python train.py --n_head=2 --lr_mult_up=0.964 --beta1=0.9 --steps=8417 --dataset="wikipedia_en"
Each number is 50 + 12 x the weight over its row's rms, rounded and kept within 0 to 99. Layers, rows and columns count from 0. The size before them is the row's rms in percent of the matrix's.

# layer 9 attention value, 128x128, rms 0.0649, rows 43-63, columns 0-63
119:19 53 61 51 44 62 47 49 48 62 47 61 59 38 57 36 51 52 49 48 46 42 51 66 52 44 49 59 38 55 43 62 73 28 40 46 55 38 58 55 69 26 53 31 55 72 30 61 63 54 51 44 65 57 46 62 67 52 63 49 56 64 39 57
107:66 57 34 37 46 45 67 74 49 66 74 69 50 39 44 53 40 36 57 55 57 43 47 57 77 62 52 28 44 42 47 52 72 43 48 36 52 59 64 48 78 51 68 60 53 64 41 37 54 43 60 37 36 55 47 74 85 36 47 53 59 48 60 53
121:63 48 46 55 47 78 64 59 38 31 52 51 45 33 46 36 37 67 36 61 35 40 59 56 44 49 65 07 68 65 34 46 60 59 46 59 42 28 57 77 51 36 56 54 43 59 56 37 53 60 48 59 56 50 55 55 48 67 49 52 34 39 37 73
118:43 39 61 57 56 83 64 53 48 46 63 42 72 44 46 23 51 50 41 61 56 62 71 77 36 47 47 63 50 54 42 46 28 68 47 49 59 34 51 58 62 21 54 41 40 59 48 60 65 51 50 45 33 42 70 37 09 55 58 46 49 60 33 48
113:39 57 61 63 49 50 62 50 54 48 57 75 49 64 36 55 64 62 55 42 18 58 35 34 50 63 48 22 35 60 54 47 31 39 57 42 60 42 47 45 57 45 48 55 43 58 71 64 58 52 55 57 56 47 59 18 54 52 41 41 25 50 33 55
107:62 53 48 52 51 51 51 60 63 73 60 82 21 30 42 60 60 35 57 60 35 40 40 72 78 58 47 65 40 32 53 50 63 37 44 39 54 55 61 41 60 50 57 54 54 56 45 67 48 45 53 42 61 50 54 82 81 39 51 60 68 57 49 69
096:39 58 52 59 68 61 68 65 36 62 50 57 47 53 58 56 40 57 77 58 55 54 31 19 78 60 41 43 47 64 57 44 51 39 46 50 43 66 44 51 64 52 38 33 47 58 69 42 59 55 61 53 68 50 43 40 71 50 42 45 55 62 52 55
105:44 56 56 44 62 42 30 54 59 50 52 67 53 55 51 34 35 39 50 76 43 67 40 39 62 40 44 51 31 48 50 50 55 52 73 47 34 43 62 77 53 57 57 47 50 38 42 46 53 52 48 56 47 65 52 13 66 44 56 46 57 29 44 39
118:52 52 38 51 46 46 41 46 43 59 49 57 10 52 50 48 48 53 39 36 60 47 58 54 67 60 50 50 79 63 45 46 71 48 49 49 08 52 51 58 31 37 58 52 71 52 59 54 37 62 56 41 60 67 56 82 61 56 41 49 67 55 62 37
102:41 56 52 41 42 66 40 52 31 84 45 56 75 47 64 17 42 30 52 46 68 57 43 23 58 53 58 43 41 52 49 51 75 46 40 60 60 50 53 37 55 50 59 41 38 65 41 60 58 54 48 71 40 54 25 28 59 70 60 60 32 40 36 62
114:50 55 41 45 65 40 48 44 82 34 44 31 47 59 43 50 58 42 47 43 52 55 52 31 40 57 44 67 61 40 59 51 40 60 52 63 40 63 42 61 38 28 62 56 39 61 39 40 56 53 47 50 53 32 54 32 04 60 49 36 66 48 61 32
106:40 58 62 42 53 52 32 55 63 75 55 62 52 47 49 44 43 58 49 72 22 45 54 26 68 46 49 23 42 56 47 40 71 48 48 39 55 31 53 67 55 30 58 51 42 39 50 46 57 46 47 43 21 40 62 28 42 46 60 45 59 48 31 57
099:38 49 62 73 51 48 48 61 21 46 50 51 62 58 65 64 49 43 46 61 70 54 51 33 43 73 41 53 47 51 56 63 38 36 56 49 60 61 49 51 64 48 47 24 41 73 63 67 65 43 68 44 60 49 57 46 60 56 63 46 49 44 42 61
108:38 60 60 60 43 66 63 25 46 62 43 58 52 53 51 49 65 54 41 24 74 52 44 76 34 47 57 56 46 52 53 53 51 34 62 63 24 65 51 53 44 82 52 53 52 51 24 61 44 53 48 36 98 53 23 62 58 33 44 64 59 43 66 22
120:32 55 48 50 37 61 58 49 96 66 38 46 55 56 67 41 39 69 41 48 34 50 60 60 23 57 66 25 51 56 42 49 71 57 61 50 60 24 53 64 51 25 49 45 46 57 25 45 38 42 56 40 45 46 41 57 36 41 56 42 41 47 46 37
115:46 48 50 45 53 31 28 58 63 59 59 66 23 56 71 53 54 43 44 68 25 57 58 49 49 50 47 47 59 56 46 42 67 60 46 21 63 55 54 39 65 23 57 59 55 57 49 48 51 49 57 53 00 55 58 55 74 72 48 48 36 46 34 51
110:38 47 49 39 54 50 46 77 59 33 56 34 42 44 53 42 48 45 45 59 37 61 59 82 43 33 39 45 55 40 43 57 48 47 53 32 48 56 42 73 42 40 42 59 50 26 35 47 34 40 51 56 33 66 46 23 38 53 60 32 43 42 39 31
107:54 58 36 36 60 18 36 61 54 57 46 44 49 28 51 52 45 22 55 60 57 28 35 63 65 51 46 74 51 63 55 39 67 37 57 65 27 58 51 53 53 58 34 41 44 76 46 41 47 51 52 39 55 61 46 70 67 47 52 51 69 56 69 42
095:54 65 42 68 43 41 62 57 29 59 49 33 71 43 43 64 52 79 56 42 72 49 62 44 45 69 42 52 50 44 53 70 50 36 51 73 47 75 34 61 41 66 43 45 39 50 39 38 44 43 47 38 74 46 34 39 41 40 57 45 39 36 61 68
115:54 57 52 70 44 50 58 44 79 55 56 51 53 61 57 56 55 46 34 35 34 45 84 40 31 54 58 50 48 19 29 60 75 57 48 39 71 55 37 49 59 38 55 67 48 65 48 68 41 52 55 53 40 51 44 50 48 55 65 44 60 19 20 69
109:67 42 55 69 57 30 49 49 35 05 57 51 54 44 55 61 48 45 50 63 50 49 47 79 53 50 45 63 48 42 38 66 37 40 63 53 63 52 52 35 49 58 50 41 67 55 48 53 39 47 51 56 79 56 45 69 77 44 51 45 46 35 50 36
# layer 9 attention output (transposed), 128x128, rms 0.163, rows 43-63, columns 0-63
116:84 43 39 43 60 47 45 47 47 45 75 61 53 40 37 75 48 49 35 48 44 49 60 51 71 40 54 64 68 49 41 48 54 46 32 69 42 52 43 58 34 46 42 60 28 60 56 43 38 44 45 61 72 48 34 55 44 49 54 32 17 52 67 35
105:36 43 53 52 62 48 47 51 60 63 42 41 54 70 49 37 51 44 43 48 49 29 47 44 45 46 46 63 49 49 11 65 36 36 53 58 58 45 44 74 39 62 53 48 51 65 77 68 28 57 36 44 35 51 65 52 53 45 77 41 44 50 53 54
119:33 30 56 62 43 37 46 46 78 72 51 47 63 54 60 60 49 45 59 38 50 46 47 31 21 68 53 41 59 42 32 47 41 64 61 49 65 34 42 58 57 35 48 34 44 47 23 66 41 54 52 57 63 43 41 47 40 38 44 47 34 66 37 36
117:28 50 60 61 59 32 58 43 54 54 56 63 47 54 39 60 62 58 50 37 53 52 13 42 65 57 42 34 67 62 38 48 49 50 56 40 57 57 53 33 44 43 35 62 36 34 43 43 49 50 44 75 69 52 45 53 76 43 30 62 40 52 58 39
119:53 41 58 59 59 49 47 36 48 54 42 36 57 33 42 57 44 55 56 74 65 45 57 66 43 36 62 52 44 55 56 48 58 61 19 54 60 30 40 48 36 38 54 46 33 52 21 27 31 64 51 58 53 51 51 78 44 70 53 60 42 58 44 63
117:59 27 48 39 66 57 38 46 38 38 58 50 51 40 29 40 34 52 41 51 37 48 76 46 43 46 62 56 46 58 39 61 45 40 47 52 53 59 46 84 34 72 51 43 30 68 66 46 47 52 47 45 43 53 51 59 30 58 66 53 38 38 56 52
096:43 47 59 58 36 36 34 51 41 47 50 55 53 33 60 34 47 42 61 73 50 30 69 64 62 48 38 42 48 43 48 59 46 48 40 49 37 36 60 59 31 52 47 48 56 47 72 24 41 42 64 60 28 74 66 60 42 71 56 38 59 62 50 40
103:37 64 52 36 43 43 48 47 37 53 50 51 58 52 71 37 70 40 64 51 83 49 46 57 68 42 32 49 71 35 51 46 57 49 43 65 50 62 49 40 41 41 27 51 56 66 56 31 36 57 54 45 45 43 51 62 41 63 52 23 36 55 55 62
117:51 46 35 63 43 42 56 60 53 42 42 44 66 48 63 54 40 53 53 66 53 44 53 32 31 58 66 35 42 27 35 37 31 46 50 36 62 42 46 64 71 54 36 70 44 54 59 58 53 29 50 15 34 55 59 46 46 53 64 67 52 48 54 55
102:59 62 76 58 48 41 58 37 38 48 64 61 49 57 35 55 67 48 59 39 31 48 59 67 47 39 55 45 57 45 61 45 46 61 40 53 53 53 51 41 40 57 51 32 54 67 52 42 43 60 58 56 66 41 62 64 52 28 39 25 65 53 66 40
111:32 74 30 65 54 52 77 65 47 59 30 33 53 47 48 67 47 55 48 30 44 68 36 47 33 52 61 23 47 63 44 43 55 42 48 36 57 69 55 37 53 71 37 57 62 31 46 43 35 48 61 51 39 56 55 76 57 37 29 64 55 41 34 47
106:47 54 68 44 73 35 45 43 37 58 47 53 50 48 51 48 74 43 52 53 76 61 48 51 52 38 71 51 73 42 49 58 38 61 24 60 61 43 59 45 37 55 36 43 32 70 26 40 39 51 63 56 69 61 53 68 47 62 58 36 33 79 40 44
098:68 44 48 35 44 51 46 34 47 47 55 57 43 25 35 37 39 51 41 54 31 45 45 75 87 44 51 63 41 52 46 49 49 39 43 62 38 50 55 57 30 50 64 69 60 27 67 45 42 52 45 58 42 63 58 38 59 54 58 56 43 53 61 46
110:74 52 30 56 54 39 50 64 52 36 46 45 40 54 49 65 38 57 53 47 38 39 50 50 47 60 43 43 54 39 62 38 61 33 70 38 36 54 23 44 63 45 53 75 58 60 84 55 31 53 19 43 48 35 39 60 59 69 49 50 50 23 63 70
113:60 67 43 44 56 54 75 49 54 35 45 45 51 73 25 79 66 55 33 40 43 63 44 38 49 56 55 61 77 24 41 46 53 44 46 60 58 43 27 28 52 39 57 52 48 45 32 55 50 74 41 51 50 32 35 56 55 56 60 49 31 53 48 42
110:50 68 56 59 54 55 74 39 55 53 43 46 47 62 37 43 76 51 45 57 51 49 49 37 63 35 65 54 43 54 32 58 44 53 13 65 72 33 62 53 47 56 46 40 43 62 33 48 62 67 50 51 52 47 70 33 54 34 74 43 57 55 49 50
111:55 63 43 54 45 67 66 47 49 38 52 63 42 55 41 55 51 68 39 42 62 54 51 47 76 50 42 71 68 65 64 49 65 48 36 62 57 72 57 30 59 30 38 30 78 46 62 57 65 51 65 39 43 52 34 59 61 34 55 61 71 50 61 46
111:58 60 31 41 48 60 42 42 50 56 42 53 49 67 50 49 40 59 59 52 36 53 59 44 38 34 31 44 50 31 34 78 52 47 60 53 37 59 45 72 51 69 58 63 72 47 77 54 60 26 44 42 33 47 64 39 39 58 70 44 31 52 37 49
098:62 38 43 43 51 53 35 48 50 43 34 61 33 49 44 29 49 45 37 47 40 34 34 71 39 50 47 56 49 20 69 45 44 47 81 45 33 35 52 63 56 58 72 63 64 43 74 66 58 44 66 69 48 48 58 62 53 67 51 52 68 47 61 42
116:43 51 51 32 67 62 54 41 35 53 61 48 41 61 42 35 57 63 24 43 21 54 40 33 58 58 56 58 45 52 46 37 48 24 35 58 61 45 58 53 32 66 39 36 62 48 28 47 48 70 49 58 47 57 38 69 60 50 60 50 43 41 50 19
118:53 44 37 35 29 77 50 49 51 60 65 65 48 42 59 32 21 62 48 51 55 34 69 41 74 62 26 74 32 59 41 51 60 66 59 57 45 55 53 57 46 33 61 57 59 57 72 54 49 63 37 65 41 47 41 39 48 39 49 61 28 42 63 71
# layer 9 attention query, 128x128, rms 0.0654, rows 64-97, columns 0-63
081:60 54 41 52 38 53 41 56 36 48 58 52 58 63 55 50 35 46 49 60 39 56 52 53 27 51 35 30 32 53 48 49 38 65 38 49 52 57 44 80 49 57 49 34 70 64 36 51 58 42 38 50 72 60 61 48 40 68 40 48 47 62 45 50
100:26 58 41 56 39 53 52 57 61 44 47 68 42 28 41 52 58 32 40 51 46 35 54 67 37 70 54 43 42 59 56 47 69 37 54 47 28 64 73 43 52 20 62 50 41 35 56 50 56 60 40 63 67 41 24 37 27 52 44 46 57 45 53 78
094:53 58 56 29 66 67 50 49 24 52 39 41 46 40 47 63 42 45 39 52 44 56 47 58 51 44 48 54 48 57 49 58 49 59 60 68 28 39 60 31 51 43 54 64 69 45 61 76 48 60 32 56 61 51 44 42 18 46 40 49 43 86 50 67
083:45 44 60 53 67 53 53 62 25 61 52 56 54 66 39 68 70 33 38 52 27 43 47 46 53 45 59 56 76 56 37 52 60 71 35 31 55 30 47 60 33 55 50 38 45 59 24 34 61 45 44 42 55 51 77 53 45 67 47 54 50 63 41 60
112:58 58 48 51 53 45 47 44 32 76 38 45 53 70 63 59 46 47 22 56 42 42 51 68 45 49 44 73 35 56 30 65 53 60 48 29 16 47 54 46 60 36 50 51 41 36 34 65 53 40 48 36 64 61 47 22 45 38 51 45 71 60 42 57
093:50 52 55 69 48 40 44 57 59 41 61 49 22 38 61 45 40 42 45 73 52 73 60 69 47 58 53 48 44 40 37 60 45 53 41 45 53 76 72 52 57 47 65 42 67 29 45 52 50 45 63 48 83 31 76 34 50 77 39 34 31 43 46 82
090:38 40 35 48 65 54 51 70 49 46 44 37 83 52 41 32 58 36 55 29 32 41 33 31 51 56 35 46 55 43 57 45 59 51 56 45 56 17 40 55 31 63 31 53 53 66 57 46 48 44 40 38 37 73 37 66 45 56 45 71 37 37 56 19
105:45 64 51 57 66 45 46 59 55 51 62 62 51 32 52 54 44 11 48 57 46 68 68 52 57 68 60 74 49 62 45 60 47 52 36 46 26 54 65 41 54 38 45 54 44 46 57 49 42 66 68 59 53 55 53 48 61 73 24 53 41 33 32 60
104:42 43 38 73 35 55 46 43 52 41 51 41 49 37 41 35 61 62 85 47 57 52 35 29 48 22 52 33 61 49 58 36 67 30 66 57 61 57 37 45 47 52 45 58 51 42 64 60 66 39 66 71 40 33 55 65 73 50 63 53 45 44 67 48
107:47 58 55 42 51 55 56 49 50 51 51 81 40 47 54 50 52 33 28 39 47 81 68 47 35 67 49 77 56 49 42 43 38 64 20 47 36 32 45 46 32 40 55 29 48 41 57 55 45 53 63 41 63 65 49 39 43 67 38 40 47 37 31 51
101:64 51 51 44 58 60 32 45 50 45 60 77 56 54 66 74 60 56 37 44 43 63 68 45 36 46 57 72 40 57 48 57 30 63 32 61 41 45 42 49 41 47 49 18 56 58 52 55 42 53 56 44 59 62 42 61 23 41 35 43 42 51 31 54
104:38 59 47 61 41 60 50 25 60 63 39 56 47 50 65 51 34 42 63 74 55 48 30 52 47 34 58 34 68 54 64 43 49 30 68 67 57 51 35 41 51 39 65 63 68 36 65 66 59 53 54 60 27 56 47 54 53 45 63 61 56 33 53 62
097:52 51 43 63 40 59 62 34 57 73 33 18 56 51 43 58 36 53 67 49 58 55 37 58 44 39 50 24 61 68 66 65 65 56 53 53 31 61 62 36 65 39 76 58 61 32 56 46 57 50 41 54 45 66 61 42 71 47 61 62 60 64 39 62
124:36 48 35 54 46 56 53 29 50 56 52 39 71 56 38 40 46 47 62 38 44 63 28 35 49 31 61 19 77 41 45 43 51 38 50 73 61 60 33 57 35 54 61 62 53 37 52 36 54 38 52 48 35 55 53 67 65 55 68 73 56 45 57 50
105:57 55 34 49 37 36 39 39 49 61 42 65 47 42 62 53 51 43 60 45 45 60 46 64 35 34 75 50 70 66 57 53 61 38 60 61 48 30 44 45 45 45 58 51 65 45 53 53 60 52 54 22 58 88 39 58 65 38 56 53 52 66 60 48
108:52 37 48 18 60 59 67 64 33 28 52 32 64 38 30 17 49 49 49 62 43 53 62 48 69 35 52 63 60 49 38 43 35 71 30 34 34 39 43 48 61 60 30 65 34 39 50 37 58 30 37 57 56 64 67 57 39 49 38 58 63 52 43 66
119:49 55 44 55 27 51 54 35 48 71 28 42 47 46 49 51 55 52 57 60 63 79 27 55 50 43 34 45 59 67 60 33 64 51 56 66 38 34 37 63 38 57 70 44 72 41 63 47 56 42 55 43 40 65 37 56 60 59 54 55 62 36 51 54
093:65 69 72 58 46 53 53 51 56 57 50 38 70 64 59 66 40 47 58 56 64 50 60 39 54 39 59 22 45 67 56 70 53 58 46 44 67 46 47 36 55 53 65 35 57 57 35 30 42 56 50 56 47 59 65 33 54 53 52 47 35 68 22 40
085:37 46 48 50 54 54 43 46 40 42 65 67 41 50 72 19 33 51 61 37 38 41 54 57 56 36 63 44 54 54 55 41 41 39 50 55 61 70 52 26 45 40 42 62 49 63 54 58 63 41 64 62 57 35 44 49 48 58 56 65 47 59 64 77
098:43 72 38 56 60 59 38 52 64 48 48 41 75 59 27 57 53 59 49 73 69 60 40 37 46 36 54 61 35 54 42 34 64 43 66 39 54 43 44 47 52 50 58 48 36 40 47 86 55 47 44 48 68 48 66 36 51 78 60 68 58 42 60 51
093:60 72 59 53 43 53 43 48 49 57 41 43 58 29 37 55 45 44 56 55 57 54 58 61 47 56 64 51 44 72 40 56 73 72 51 35 36 50 48 34 70 26 61 54 58 27 47 52 51 61 38 33 57 59 43 22 54 41 54 59 56 38 49 70
096:53 48 52 51 56 56 40 60 63 52 51 49 55 58 70 62 47 45 42 51 48 50 45 46 40 60 73 41 55 64 37 57 31 37 62 24 38 57 46 47 57 45 54 53 58 43 53 47 47 75 36 34 43 82 54 51 44 53 34 42 48 61 47 48
098:71 46 42 66 47 50 42 45 59 38 54 74 36 35 59 55 38 46 34 53 29 51 57 74 51 37 67 51 42 66 55 53 49 36 51 47 51 40 54 40 39 34 59 62 39 53 55 58 64 55 61 48 71 51 27 52 51 45 53 78 35 53 53 44
085:35 36 32 50 47 52 53 65 28 44 70 40 49 57 49 49 59 58 64 44 57 59 48 41 65 24 46 35 54 43 17 42 47 46 35 63 32 51 44 55 47 72 24 60 63 27 50 51 53 59 46 30 52 50 51 62 38 65 44 67 47 65 53 41
096:66 31 43 47 50 37 63 44 62 48 59 48 43 55 60 43 53 39 66 49 38 45 60 34 43 35 39 44 52 27 48 44 51 30 30 60 68 41 50 57 48 83 45 41 37 80 43 35 43 46 60 44 60 45 53 64 56 60 48 42 39 80 47 17
102:49 34 59 50 54 52 42 55 50 37 68 47 49 71 67 46 59 48 66 42 56 41 47 24 36 34 49 41 52 33 52 34 47 35 53 58 51 67 49 65 54 51 47 56 60 73 52 40 51 60 44 49 49 44 40 85 43 75 40 24 47 39 51 45
114:61 33 56 55 57 34 51 49 60 46 57 70 52 47 63 57 49 28 45 50 34 35 66 59 38 64 65 63 46 52 47 74 59 34 42 34 63 52 70 60 59 51 51 49 40 76 51 25 46 69 39 25 57 61 42 50 45 48 31 29 45 52 53 51
106:32 64 58 58 53 46 61 56 47 65 48 13 57 61 29 57 49 55 59 55 79 65 45 31 67 59 43 50 51 45 41 37 61 85 56 61 52 56 46 44 54 47 55 53 54 38 51 47 42 38 44 61 35 43 79 53 53 50 60 57 69 27 46 61
085:67 61 38 59 30 49 56 34 66 51 43 72 60 37 71 42 46 42 61 49 38 49 59 54 26 36 61 35 52 71 45 62 39 56 62 40 47 52 49 34 46 50 67 36 45 62 51 45 41 58 53 60 46 35 50 50 56 60 42 31 59 45 50 45
093:41 84 47 46 62 56 49 65 54 43 45 38 48 62 39 38 52 55 31 54 52 53 55 41 59 47 57 55 44 48 58 48 58 47 71 56 47 38 34 55 52 48 62 66 50 32 40 73 55 40 57 67 69 40 64 52 38 42 51 73 61 50 39 71
104:58 66 56 53 53 55 48 58 49 52 36 25 42 52 17 54 62 57 50 63 71 49 32 50 46 56 57 61 46 45 46 58 70 72 45 38 62 37 37 51 59 37 52 49 40 34 49 50 49 65 44 66 51 49 45 49 58 25 55 56 61 33 31 61
086:31 22 36 41 75 53 55 53 38 25 57 58 36 64 50 27 59 59 37 45 37 41 55 45 39 45 54 59 52 28 46 32 42 31 43 74 40 50 50 77 38 70 46 66 49 49 54 58 64 49 59 63 51 38 52 65 55 43 41 42 51 55 65 49
093:57 60 40 38 63 52 54 60 45 61 52 73 54 55 37 53 68 36 33 51 55 52 74 74 71 54 49 54 49 44 47 35 58 62 55 52 21 38 79 50 63 52 38 38 39 40 53 81 35 63 47 51 66 53 38 45 28 51 41 48 55 55 45 60
112:51 39 50 48 53 66 61 57 47 39 53 64 16 49 60 72 64 45 52 38 48 52 52 30 36 32 43 69 41 39 56 43 42 44 48 65 83 49 45 46 28 76 56 52 46 54 80 39 45 48 35 42 46 60 34 55 49 52 55 45 49 47 38 30
# layer 9 attention key, 128x128, rms 0.064, rows 64-96, columns 0-63
074:41 27 45 94 56 35 45 43 37 54 39 18 44 39 44 66 43 44 64 50 51 43 46 38 42 43 76 40 62 43 37 47 61 52 52 69 46 66 50 31 54 53 65 62 72 43 38 56 41 48 50 40 55 57 35 57 38 48 63 43 52 63 44 53
080:56 56 59 25 60 66 56 67 69 62 59 68 55 46 41 56 54 53 36 32 43 57 53 57 43 61 53 61 60 52 62 44 56 61 42 37 42 41 48 42 34 28 45 39 38 34 63 60 49 68 49 32 51 57 28 29 56 31 39 47 46 62 68 49
086:51 59 66 24 47 64 44 78 48 41 33 61 65 54 48 52 55 69 25 51 53 36 63 62 58 62 47 64 50 56 50 58 55 57 45 29 40 44 40 63 50 52 39 41 41 55 51 59 61 70 46 59 50 32 46 36 59 53 25 49 70 45 49 44
094:50 71 47 30 48 67 48 56 37 39 33 67 43 49 47 32 39 60 24 52 54 39 67 64 54 62 35 58 42 61 33 40 45 47 57 14 47 58 60 51 57 54 45 48 46 49 55 51 47 46 49 41 58 39 42 42 59 23 44 47 55 37 66 42
080:58 49 45 42 48 58 46 41 43 52 63 43 33 63 32 63 29 57 31 48 23 49 68 48 54 86 50 47 51 49 39 51 57 56 52 54 32 68 53 52 39 49 40 44 28 48 54 59 51 47 43 53 60 45 61 44 47 42 33 58 63 47 41 62
111:40 61 61 27 64 29 41 64 58 53 40 50 54 57 58 42 87 66 33 35 38 40 38 55 73 71 33 62 41 40 57 54 45 55 42 48 57 30 45 56 59 47 35 49 57 64 59 61 37 70 23 55 54 60 52 44 51 51 42 41 76 34 59 40
099:55 32 35 81 44 78 49 38 23 46 52 41 50 31 43 47 36 36 52 42 40 49 50 61 41 35 76 38 65 54 44 36 54 46 63 44 43 63 51 48 44 67 64 55 72 32 41 28 54 41 54 40 50 50 23 48 56 41 57 62 33 76 53 57
083:51 44 39 47 60 42 53 50 38 56 32 38 43 55 64 55 52 59 71 64 61 53 48 76 49 39 40 48 47 43 50 64 47 56 61 18 49 46 76 61 57 45 68 47 49 55 41 44 61 46 37 36 47 38 59 57 60 51 58 41 62 45 49 46
079:44 72 55 34 37 36 48 40 62 48 62 45 50 38 57 38 31 36 58 42 53 57 48 46 77 59 42 48 42 62 62 49 58 43 43 81 63 64 50 27 53 51 51 60 60 52 49 72 57 48 68 63 39 25 50 24 45 49 50 49 40 57 25 31
096:57 36 35 49 56 48 48 33 43 39 46 57 61 59 53 62 55 56 77 65 58 51 37 51 42 25 62 45 55 33 53 54 54 43 38 28 36 42 60 52 59 52 46 44 43 60 49 42 58 38 54 34 45 55 61 68 61 62 47 49 64 55 60 66
079:59 63 43 36 57 28 46 33 36 61 53 58 45 57 67 45 70 49 55 59 37 55 28 50 44 35 53 39 53 20 51 61 44 45 34 44 41 46 41 54 49 55 51 31 66 59 53 59 54 41 33 36 44 55 80 56 69 59 40 46 55 47 45 47
110:31 62 58 46 48 55 48 53 57 35 48 53 50 38 58 35 45 50 39 38 68 62 49 50 76 69 37 41 36 69 52 38 51 58 53 59 67 45 51 39 53 53 39 64 50 55 57 60 51 46 59 49 36 48 32 44 46 30 54 48 27 53 50 30
111:34 38 73 60 49 48 51 63 69 51 44 44 54 34 48 42 51 55 44 38 58 49 52 50 64 69 46 55 47 73 55 35 47 64 72 66 70 42 46 43 40 58 47 59 39 46 62 48 35 46 53 68 40 48 41 46 48 45 55 55 38 53 49 38
085:44 52 61 34 42 50 47 62 65 38 49 48 41 37 51 38 57 42 34 33 50 41 52 38 55 65 40 55 53 63 44 31 38 59 56 58 70 51 60 43 41 53 41 66 47 45 68 71 36 45 59 57 42 29 47 53 32 47 42 56 39 51 33 26
140:49 54 71 44 48 52 53 55 69 46 58 32 55 38 45 33 57 42 44 50 49 48 52 39 78 76 50 30 43 50 53 35 46 39 54 67 74 50 46 41 64 42 43 42 58 50 56 52 44 62 40 66 58 49 63 46 36 42 52 52 42 36 38 36
136:54 29 40 74 34 69 53 58 66 55 66 54 52 59 45 62 30 51 52 40 44 56 47 53 12 43 68 53 45 57 45 50 48 46 41 50 49 49 63 45 50 34 26 53 35 56 51 63 55 52 57 39 51 52 40 58 48 55 47 64 41 70 45 91
133:54 61 52 46 44 52 50 45 58 39 38 43 36 27 55 27 64 47 45 43 48 55 65 56 75 80 37 48 50 51 56 38 43 56 58 50 72 49 38 50 65 56 56 54 50 38 64 54 53 40 58 78 46 41 58 49 41 47 49 55 39 55 21 33
131:42 27 50 57 54 57 50 39 60 38 45 70 41 51 55 66 19 34 36 49 45 36 56 45 45 70 55 68 38 59 39 67 63 64 45 33 31 62 64 58 49 57 47 51 37 58 44 53 50 63 60 31 54 46 29 66 50 39 34 54 50 38 77 64
099:45 45 72 51 67 49 41 70 64 45 65 52 64 55 60 50 47 51 44 40 54 29 53 39 35 65 40 50 28 50 57 49 42 61 64 57 48 37 78 62 39 46 27 39 32 78 46 60 43 63 31 43 51 37 39 52 48 49 33 58 48 49 51 39
109:41 30 55 52 47 60 37 74 74 69 48 58 57 54 44 64 40 47 36 72 43 54 49 58 56 67 38 57 54 80 45 57 39 60 69 60 65 52 58 56 45 47 44 49 47 43 62 57 52 56 41 57 41 43 56 32 55 71 47 53 51 62 59 74
101:45 33 59 53 65 65 43 74 46 59 58 44 59 51 43 50 46 48 35 49 37 22 60 52 52 65 59 42 35 52 51 45 41 45 65 57 62 41 62 71 48 45 40 43 32 46 53 52 45 67 29 65 53 45 61 49 43 57 33 48 46 52 38 68
098:54 58 54 50 69 55 43 47 36 58 47 32 72 63 46 62 42 52 55 64 57 59 71 55 67 46 65 39 36 50 48 60 83 50 30 64 65 48 44 58 62 50 58 42 64 47 49 56 50 55 38 48 58 72 32 56 53 46 51 48 45 20 70 42
116:29 43 80 64 50 29 60 40 67 54 46 46 67 43 53 57 65 65 48 44 66 57 49 51 37 70 48 61 50 53 50 54 58 78 73 52 39 52 60 62 57 39 44 34 32 62 59 53 25 69 19 41 50 60 51 60 51 39 49 43 44 46 39 36
106:60 46 36 50 40 48 50 45 46 67 40 19 50 65 37 34 55 55 58 48 37 38 64 43 33 08 71 32 54 43 44 58 65 34 67 61 58 38 52 55 47 34 47 40 47 54 47 47 43 37 46 58 37 40 63 63 48 54 65 56 58 53 39 69
095:43 62 35 47 40 44 59 29 44 47 30 39 38 57 44 42 50 53 76 55 49 64 27 46 51 23 55 61 73 44 39 51 59 48 40 57 32 65 36 43 40 55 57 52 68 49 53 24 48 29 64 44 45 54 44 62 56 35 70 45 59 47 65 49
111:50 74 47 25 61 57 42 52 16 53 41 51 46 58 44 46 52 43 44 70 48 48 48 43 53 36 42 60 69 49 55 54 68 62 38 47 40 69 45 44 34 61 50 52 72 43 44 30 59 29 64 48 51 55 43 45 42 57 53 58 49 57 69 45
101:45 76 44 33 47 53 58 29 24 49 27 43 46 54 36 39 56 57 61 50 53 72 43 48 63 42 46 59 72 65 43 45 71 43 40 57 33 57 28 40 49 63 69 54 61 35 39 31 53 38 59 45 42 65 46 64 58 36 65 34 54 38 54 39
095:61 37 43 52 60 72 54 77 56 44 80 55 47 61 49 64 36 40 44 41 38 20 60 51 48 41 49 37 38 37 54 32 32 34 49 63 72 39 66 45 50 51 40 64 32 55 46 70 65 51 54 52 46 47 54 46 42 67 34 74 60 61 60 60
113:54 61 48 49 50 44 52 52 70 46 40 65 51 37 63 51 50 35 32 59 46 43 62 49 58 66 34 69 32 44 35 66 54 63 30 46 42 46 48 53 65 59 57 55 30 57 57 43 50 65 30 44 49 51 58 50 54 48 19 46 41 25 77 28
100:42 30 65 57 51 58 43 73 71 42 58 68 53 43 62 62 56 50 21 46 51 42 33 53 40 56 49 60 32 63 55 41 38 52 59 52 60 41 69 61 50 27 21 52 37 57 62 64 49 60 43 43 46 36 49 43 53 60 34 62 53 59 47 70
091:49 29 51 64 39 50 54 57 28 36 80 53 44 48 46 50 65 46 56 36 60 34 49 43 63 39 51 27 67 46 43 34 36 25 56 57 41 48 41 46 43 43 50 53 54 41 40 54 56 62 43 56 61 58 54 48 41 52 48 52 65 71 33 58
117:54 58 49 50 51 44 49 51 40 52 56 48 60 66 53 50 61 62 63 59 62 59 37 45 34 20 46 44 63 55 57 39 61 39 50 61 37 49 51 52 42 37 61 54 85 48 45 52 49 31 64 36 46 47 69 56 54 53 79 60 64 62 52 47
081:43 63 83 35 51 53 47 55 76 60 54 57 58 54 57 56 42 45 05 32 50 44 46 61 44 73 33 65 58 46 49 46 44 70 49 41 61 57 57 40 62 47 41 52 53 54 79 39 39 42 55 40 59 61 47 42 59 32 37 38 54 53 50 44